Part of a small language model's weights.
Size: vocabulary 8192, 45.8M parameters.
Architecture: RMSNorm before each block, rotary positions, no biases in attention or MLP, untied embeddings.
Training: a variant of Muon for these matrices, 904M tokens, 5894 steps.
Each number is 128 + 24 x the weight over its row's rms, rounded and kept within 0 to 255. Layers, rows and columns count from 0. Numbers have three digits each. The size before them is the row's rms in percent of the matrix's.

# o: layer 3 attention output (transposed), 512x512, rms 0.0839, rows 174-220, columns 0-63
# v: layer 3 attention value, 512x512, rms 0.0901, rows 175-220, columns 0-63
o174 105:144119138135098151166137116121128134130145151124173146103139166135119149147109118136141083101128119139114127108084145142138137157123140149112172159107106125100127087124137104138107170115100132
v175 107:093154126128135131105145104132179104096137159101095184113122119142132110134147126133155139129092141117124116113127095116143104113109116107162129117114158138084112176151159121107127136185159089
o175 103:189139101109134151123152118137157111090139162149083115132106163134082135125136128135149143149135123127151120115132136131096117152139112125183181113062127102144105103136136164144111130134096112
v176 105:164148083100147150145110106154127111129105102139115114115131132116131165151135108120130124118116136130080116138131144148133145150149113104149168122102100107138139125137163178143169117073125156
o176 098:116124140118079081108137094126128088133126157122113108097098085103146143157106161122131119141164140079151080121145150138113194121120172168096130138062098134139088095165153089109128078100148122
v177 105:165117112137132168123117081161124125121130120109114122146087127096149151099106127135142137122125149158154115138132114169104104097142115152128128125162096169128146137092148116163103163129103139
o177 099:147124124067122187128119089106125090123121160099157163151129118118136127161130096124097132122122094114099102104145107146122086136125114166116104139145091130114147115104167170118146085173154175
v178 109:137092100135101151133094114118107147146079122124135140156090123132149139142132123121113133090083101099113116105091132135138143148153121115100138109134135109110084184140141177128079112132099115
o178 106:114125136135124156118102155138114147108152159102120107106103147140128114121132121139119114129111131126124085184169113138143124137153156098146151134144150117163123177123141137092131134112150134
v179 108:103131111129121156166121158104119154106122159116134131124120142124123126085131074128128141108131110126098115118108118112106132163144125134111117108142162103126158133110102137121145144153178160
o179 102:130119156078123102131125137101171128127130138122092174078136111125090143102144123131111178166160139082147186143090105122167135113144128162107160100134174122124126145132137111136146104109160090
v180 099:146180147109097112132137092136098117107154119088185133178119117131120115118129132093134138106169139181145128137095146160119128101122147146131166141135101126163137152109158134112204128118169096
o180 097:135143111112152148102143122135169106120120152141129114152136134160077166129092146126125083155134118119149155146119121132150133094078094103120180106139104160121139152127119147123123131122108106
v181 102:170114170116124123081142132139143166129116171150123146097125123138107132156113145100125112175127129104116164116101156093071138165160077133109171132110174114137093122145125161120127112157099074
o181 099:150102118122090118146084085126129109133109153113110137119120129174139109141114119140142124138124123110135099080133151139111113154124117128135097149110113092131125083156119101081114104148137146
v182 101:114142120131144105142109100085086097156146136143077142151147140106164070121113098149147125148143147103124143126119100130133088135116151165155118124097156090116112112121140180158083117186135110
o182 099:066077130138162187147156130120141101123149151146104105089151123143153119133102133119090115105121133135136107102145127158107113147129140130116139148124162135100117149097090154138108144123150172
v183 102:109132121127138099093159134114103129129143149078101119143114084162132126133113161117148151154098160124181152134097127112135139098136141103127147134112124192135166138120101149151130096129182138
o183 100:132141130124112149155125119112150124171111141127198151136124125141110093141119138171170133197159139136145139106156141138170128110144112123123109175143156132128114091094153099165148108092133119
v184 103:140194164147160114156129103134131112116120100125149066104149103122084186131104142172126100132157107136136148159092122129147120110096141153131178180066107118137139144095121130146117099110149156
o184 100:152172117095171100136156131182165138121134109156136124124162130126094119113137154111152139118080140077113136163120140130146130128172154104119148126131077174152138118118127154107125145104167158
v185 106:153151106144176147190134128145090099156120127150113090123125114132133140115150113110141105075082125086143167085133126116130116133088109077158145094093136114107131106125161133138111099106149117
o185 102:163094107146117108132108150127073129140162143169135133136160119150105111168103119062106162114132127140160128144124065173120158109165155098132157094160153082134134107120116142116090111133162141
v186 102:128130131147107124109135150118114162140082176167147150126146098128168138110097120122134143124170144134101157115143123150133112131141130134125144116110125167150126118121129159130124152089162137
o186 101:086152136096082115156135117091098138122154128122124118056099121140119106140119125153105175129151101100158154108107132130167131157112104152121131130149139126139134143136128098128091092127149144
v187 100:141113119117143103107124109117126134112116130132101133135142094114101109131146139103142140111115087119114119150105114075146090137120096115091111155113117118133150139090147160143133161144159122
o187 097:099137116146098163115115123108171159129123120115165148131129139125156138111114138103143114135130132156146092093114121141159158116122128139190154136155109143151134180121106165126155156113103120
v188 106:097172121107154082118077123124115087211146121138140147165120144183142075106105156150134166101179104111072142137173107101125098103108143106107127133158144120099108157116141099101127122129105158
o188 103:110135161102157103157131113096113130155153169124061121153095146139125129131124165166123124119145135134150145105143131112108110130119136160078163149126136119107160098143173148123145125177152101
v189 106:110133096138201102102154127158120113138103074143137124123126100084148143114091122134122128132114079167124151108157084137151081083137142083161144133122169171093111127161114112112116115079116124
o189 102:153137148097126104126120112158155188138137133142091144146116098141106125138132149176115159140145109159125134175103134151117088148124178126107109180127129112104158127103108122104112170110111192
v190 104:133135161111102077143179174141072164183145149152157150135167097161144093128136117149125135085111156126136120133113152136139119116124133104083120115094091138127109129128084138118174110131159125
o190 100:138156156127103179140113113134108161142119148154117114116151109157134075132105108162106095118124130155112112117115097169157065112149135102089120124125174116127119117111128142139160094117104132
v191 109:159140110132132100143142160123156144109157119097112148072136148096119098150091141106137122120105111135108139176120134147119136144167137112115146122117138111097139146118087138157106118114123126
o191 104:207090104140135159127086143158114124135108126141159159104099174141086120155130110147117108129162120127111104147101104090097168094175114126106161093111162107138182111132151099116161119144123139
v192 106:112115111115082166106126112114135183067126151113115105118140178158156172124123134110091138142137104113074138100181161113108138126096100124137144134091141125097102142108111103135117079126070172
o192 104:092133095105091142118112123092142123150112091144090151106108140173136105152133120118127128118153089137107155109116133103125133152112125178105109110099159129139131153117120111138161127122133105
v193 103:113101158131093185165123112112155138149138124169096165107153148155128168122134113123133147134131156127104084128131079111101068135133086093098125109096118104118132122129134128107129130141140120
o193 104:127122175129094090125176111128145161086132134155148094139131149147137110118138166142093113106137188138132120088108145095118106106159134148112149146078122148108137111112108144147165114133109112
v194 104:107109121115162136137101112119104141104133130139183126099106088114158100142118146113170129149116132131083141141109091085107139157118150116139121153137090169146137138121123144118164151193085145
o194 102:106166105091155111121127175129126117125110134159131092115144135158184104049144081140187104144128115154099120169159136118143103094128146156178127130121159155165112196139095110148124116196135165
v195 111:140129154108137119142122131130138144121130119103161135115115107079156120141163126170132108091159127135121114143139146139131161131090118108117125129120109086128117153132113146144137125148097136
o195 103:110134111106126114152140133184116150129161141112148125158149118137101158126157127124154075152110138113099113129143156159140101112144098136097118177117129124077145137134148113111096144166110134
v196 105:110125146083142125109132131138120131113098113104136119176125138109110132134148155172149114131156095098114082152105153164161117152127091111117098132151151139115139136136130114113113134125174118
o196 102:087156135092144086122107150122139124159120112123112171177146133112147132136134102094149076157135128164117154128135076124109110104117100131105111159123160163118150154092159117134165177115108158
v197 099:161113136102101117129127122076143179124181112081114125120138101101156120187157119132111087106110112100117119121143171109122092163113173096145144134141172117108147112079123142136134123146124139
o197 099:146117103120141116155165120173167132177139128143131105101124099122150130123107142158121142154129085143143122152102107165090121119133119089164154109087146132150144125140120117147132152080150115
v198 100:160113174134138136168121171130127100135143093129168143126157115093109152108127117148122104114153145174115113123132136171113169090126107180156146122173141115121169105093174137100133119112089174
o198 098:128139100134128135141092140107136133122135139121134070151141122132094133145155132111178130120135128113131158116121121078104124151137119118134095120090114151146157115145148119134121135122142138
v199 108:101128108118125123120091075141143158135149131110153152118139120136104162093161134093106109168110113170144101094131134097125139075169106128130145117127127161124158126087119129119110142171159126
o199 104:125113117141148115196122111136144128106112113119101118126136113124078141135125098164124158089135149131107087135155132071172081093108111123146087128111111182176119132180177093116161130117162113
v200 105:110111105089087106116107125139125107125126131141096138133156131144129193130157125149116114132135114114148119154113130113122155103138123140127131114130148123111124122106119139101099133104157152
o200 099:127094109095126123059123118080133136157144138134098142114146115140139124146135154114116143159139091148096129137157125141156124129154138140108102133153099150162088128121144114175169112123117130
v201 109:059151106129162136127091145148111155119146147107116118081133140145167125130099125166131126138124158142117112139109101117160139138142120119125139122131182171122146116154133083144096106131173157
o201 105:104137179139171109180092147143145147122143162150118101135144107175129097132144113132099155137130173098114151138134102095139157170103170125191127102099133170127168120139126099121124134146168123
v202 098:143136119105125146094070155125113099149138129135135118160126169119133142124125136130100124165104101130113123139139129084117116151129142118126161168123153124082129127121114146159133102097112143
o202 098:111121109140185129144084112138089111144143114125149128143115162130136112126093161123141141175159127156125132080095171105148105097168156126132145126117143136155135136145142110142167108121116116
v203 106:088126163146088100136103101141148128163129134153136135161132125134120151099152169109094109141131119130095116138128129117112108104092151160071142112127149071131147151099108152127134118110093119
o203 103:112126161121097129123157154181144159123092121087133157154096064107067171122108109142110128100104132174107109143114165140091135157112136116142141093115143109128100072164113108175109136118121085
v204 107:152128131140108144150147090128153139128119153122120147114134137126174107141139133127150165096115150161155129120136124137111126093200117097159160114099128139129171120120124102146157126145101157
o204 104:106139128134104109100147106117162113130138107140079135145089146146142140129130119126141109132142173113135104195120145143113138135115090114108175147136077108116086134115141123120118162130124094
v205 109:142074117139133119141174067130162094139105142154106130137127159103135107167133111109131100121128090141102094112123174107125088132139132140126155104148141141094121107120141160119140127151116106
o205 105:232136095129156153127129089116138109113123131114118135101144135113167139103131141111074128103133132139103104163125164113145099130118155119073120136121144111111067179153112153156134163162141134
v206 102:122146112087158109112097148124138095141175131135134105155126080135132100129177087130125119131160142146138116121131139127173109121136107150110120111143092145118091139127146102124137149180123173
o206 098:098107136117124115125106193130121109092147112076122112119105114116158108154175129127138143099094097140122124104112099158104154155152114129132136095142113129126128164132092125143152159125124130
v207 105:131104108109107090118109108136131142154147103093103128113173138104119101099127150144116164104127133109180131080106144114133136152126144134177126108157110151131110103139098123130184128101131097
o207 105:113129112102151135128121126174156132158136108128104131099155108169098088095139133128113152138082130131167104154105093163113150156132087142142127116097104080123143109147159104104140152106130127
v208 105:159143121123156102141134116112178145157133121129093134101166131108121133108130123120178139124148165137165146116156150109153094128100132124116145151093165128139150114108091151121127082134135120
o208 104:111132135106174148154118158099154115131135139078134154120120118104151160157142109173060107131103117120120090184096128111171118132160078099111109141088126166118111113110138132136149077105132132
v209 107:125192105132133092118127123095150128125116121126112126135124119133147133130148150105182145163104134124127142141144153114155139112141115126137078104119138131161122134083090102132135123158105116
o209 103:115105112124130124153160109155129157153124123126123123183133128110177156160133092126131150131162144096108102166157122139149122127107118147124149120125117106083136117068097122099126147173162144
v210 105:109154090135114107146070131111110109183142105152112113150133131125140119098102080144130148096140113155110131116137093112167143062140145140122137182139113097113146088163075076121115139143070125
o210 102:144091126135119142113155147088178131151114168111111155094111125061172127111120102138154104096166132086144102151093141124139186149131104173147089154103090144143141121120155130117116109164161147
v211 106:077106150113147144125153116144126108102098145109136114140144081126108162167155151084115142133136122126140120143125108121149102068076123161170052123114112151151067148073105153131118158109134169
o211 103:109110131153158118113137100133121126111170121123117096142119083127117127157174126106147162090095132158144119105107167102103149124138148133113137174116125116108131117130116136140138126166119202
v212 103:127106113144106170098101124078094113173148143145134115129152143155088160120126154119112139139130115121131131122100140118161125111116136155147135143167159137117092197086145114154166144102132126
o212 101:132147104164130121146110095091101105134120112114128089130109137132088114110136148064131114194110130084116077135098137078110153147139145123119134152186178149114129141102122123098135181136131109
v213 104:165119169135158133102115125148118112105160137144154071117103129111132110089113136155084148149149080148095098118125114113109094107125192159135150152125142088118144148103138141174168143177149091
o213 102:142120104112118107137160146127104107107113115115144103126133156147145132138176122140144168115108123131118169119101170158088123144126132141145120147141142148102151115132081121102136131164171107
v214 100:141128109143110124133124120169155162103086113074166177110148093075144097137124122154085133123077133138167127132169152127136103122132100105123119144108100125123153133132137133160064121138106151
o214 095:095108112104109124114161093155106138195113109148075116122154145114082149105088130127142080143098127176121104136095111127139125127147165085111096160139088117097094154145140156150110174144148147
v215 104:139136140141147133142141113127093129127164151102108108120083158170152117127126148093110117158120118101096132140147111121146117138114148120152113127114118156114125130151107144127116136104132120
o215 104:153171126130113182104137144144151141107132144117175177105114115103134143146139116120123112090111114109126176158127143083132148103112070113121119132121147133085116151115121119127121111114111167
v216 106:163151090123104155137170156124162113100108144137093141154113132149145083066114130138084120128102117143108135104092122156088124086144164119134102093097125121133082160125090118117121110145160127
o216 100:139140111103094118136151100143150125121121108121172131156110122129104090125113132154090082124105153101114122127140086119117155101155126118109133103126139126118125132112135137097133130075129110
v217 106:110107096160115088114111118102095111162134113117116142103117148107127156138126120141156130112154137165138124156136104115109134068162196143123163099110134136141122154120149039125105125099145105
o217 105:091109152126163156093133124093177122141157142091119125119156168135133114174170158159121071159134112114125168159156114141110111131160112116059124087136137169105119117120139108140130150114107114
v218 099:112097152128143170128139142141074114139137147103158096142119120144140161108136092154120117111138140124066088163123108144160147117100093069126113132126130107088083087141113155117136157133136126
o218 095:139132127075078132089117134110146151122094117139191161120191159152112107100165058130139121114100127124100143127099124143103157106129130098109115160153162099131131132117121122125132125128150155
v219 101:140110124102136159165141133116081101153118082192138135126099094104153078116108106143125105131090112125102112096127132117130127122132121081105138100117140118110100150092141104143141116134123129
o219 097:186091107119132149126142142121124094131130138114123135091141137138100159110131141108153117099141146179119154112136108109134086109091158127142131151151138114067140132091114127138070146138137099
v220 108:142137122129151136128089122113152146126138119158149123143108146110147119107094112094135153161152101168164101120151150082162106125175148142124140113114133160130109113112143154136112094135130138
o220 104:121127184109153157134094175106146105125110095121147121111123144146134131148123134107106102161103076100127085141181139123173111142157164122112165153098103163133148069139087092135113162125162127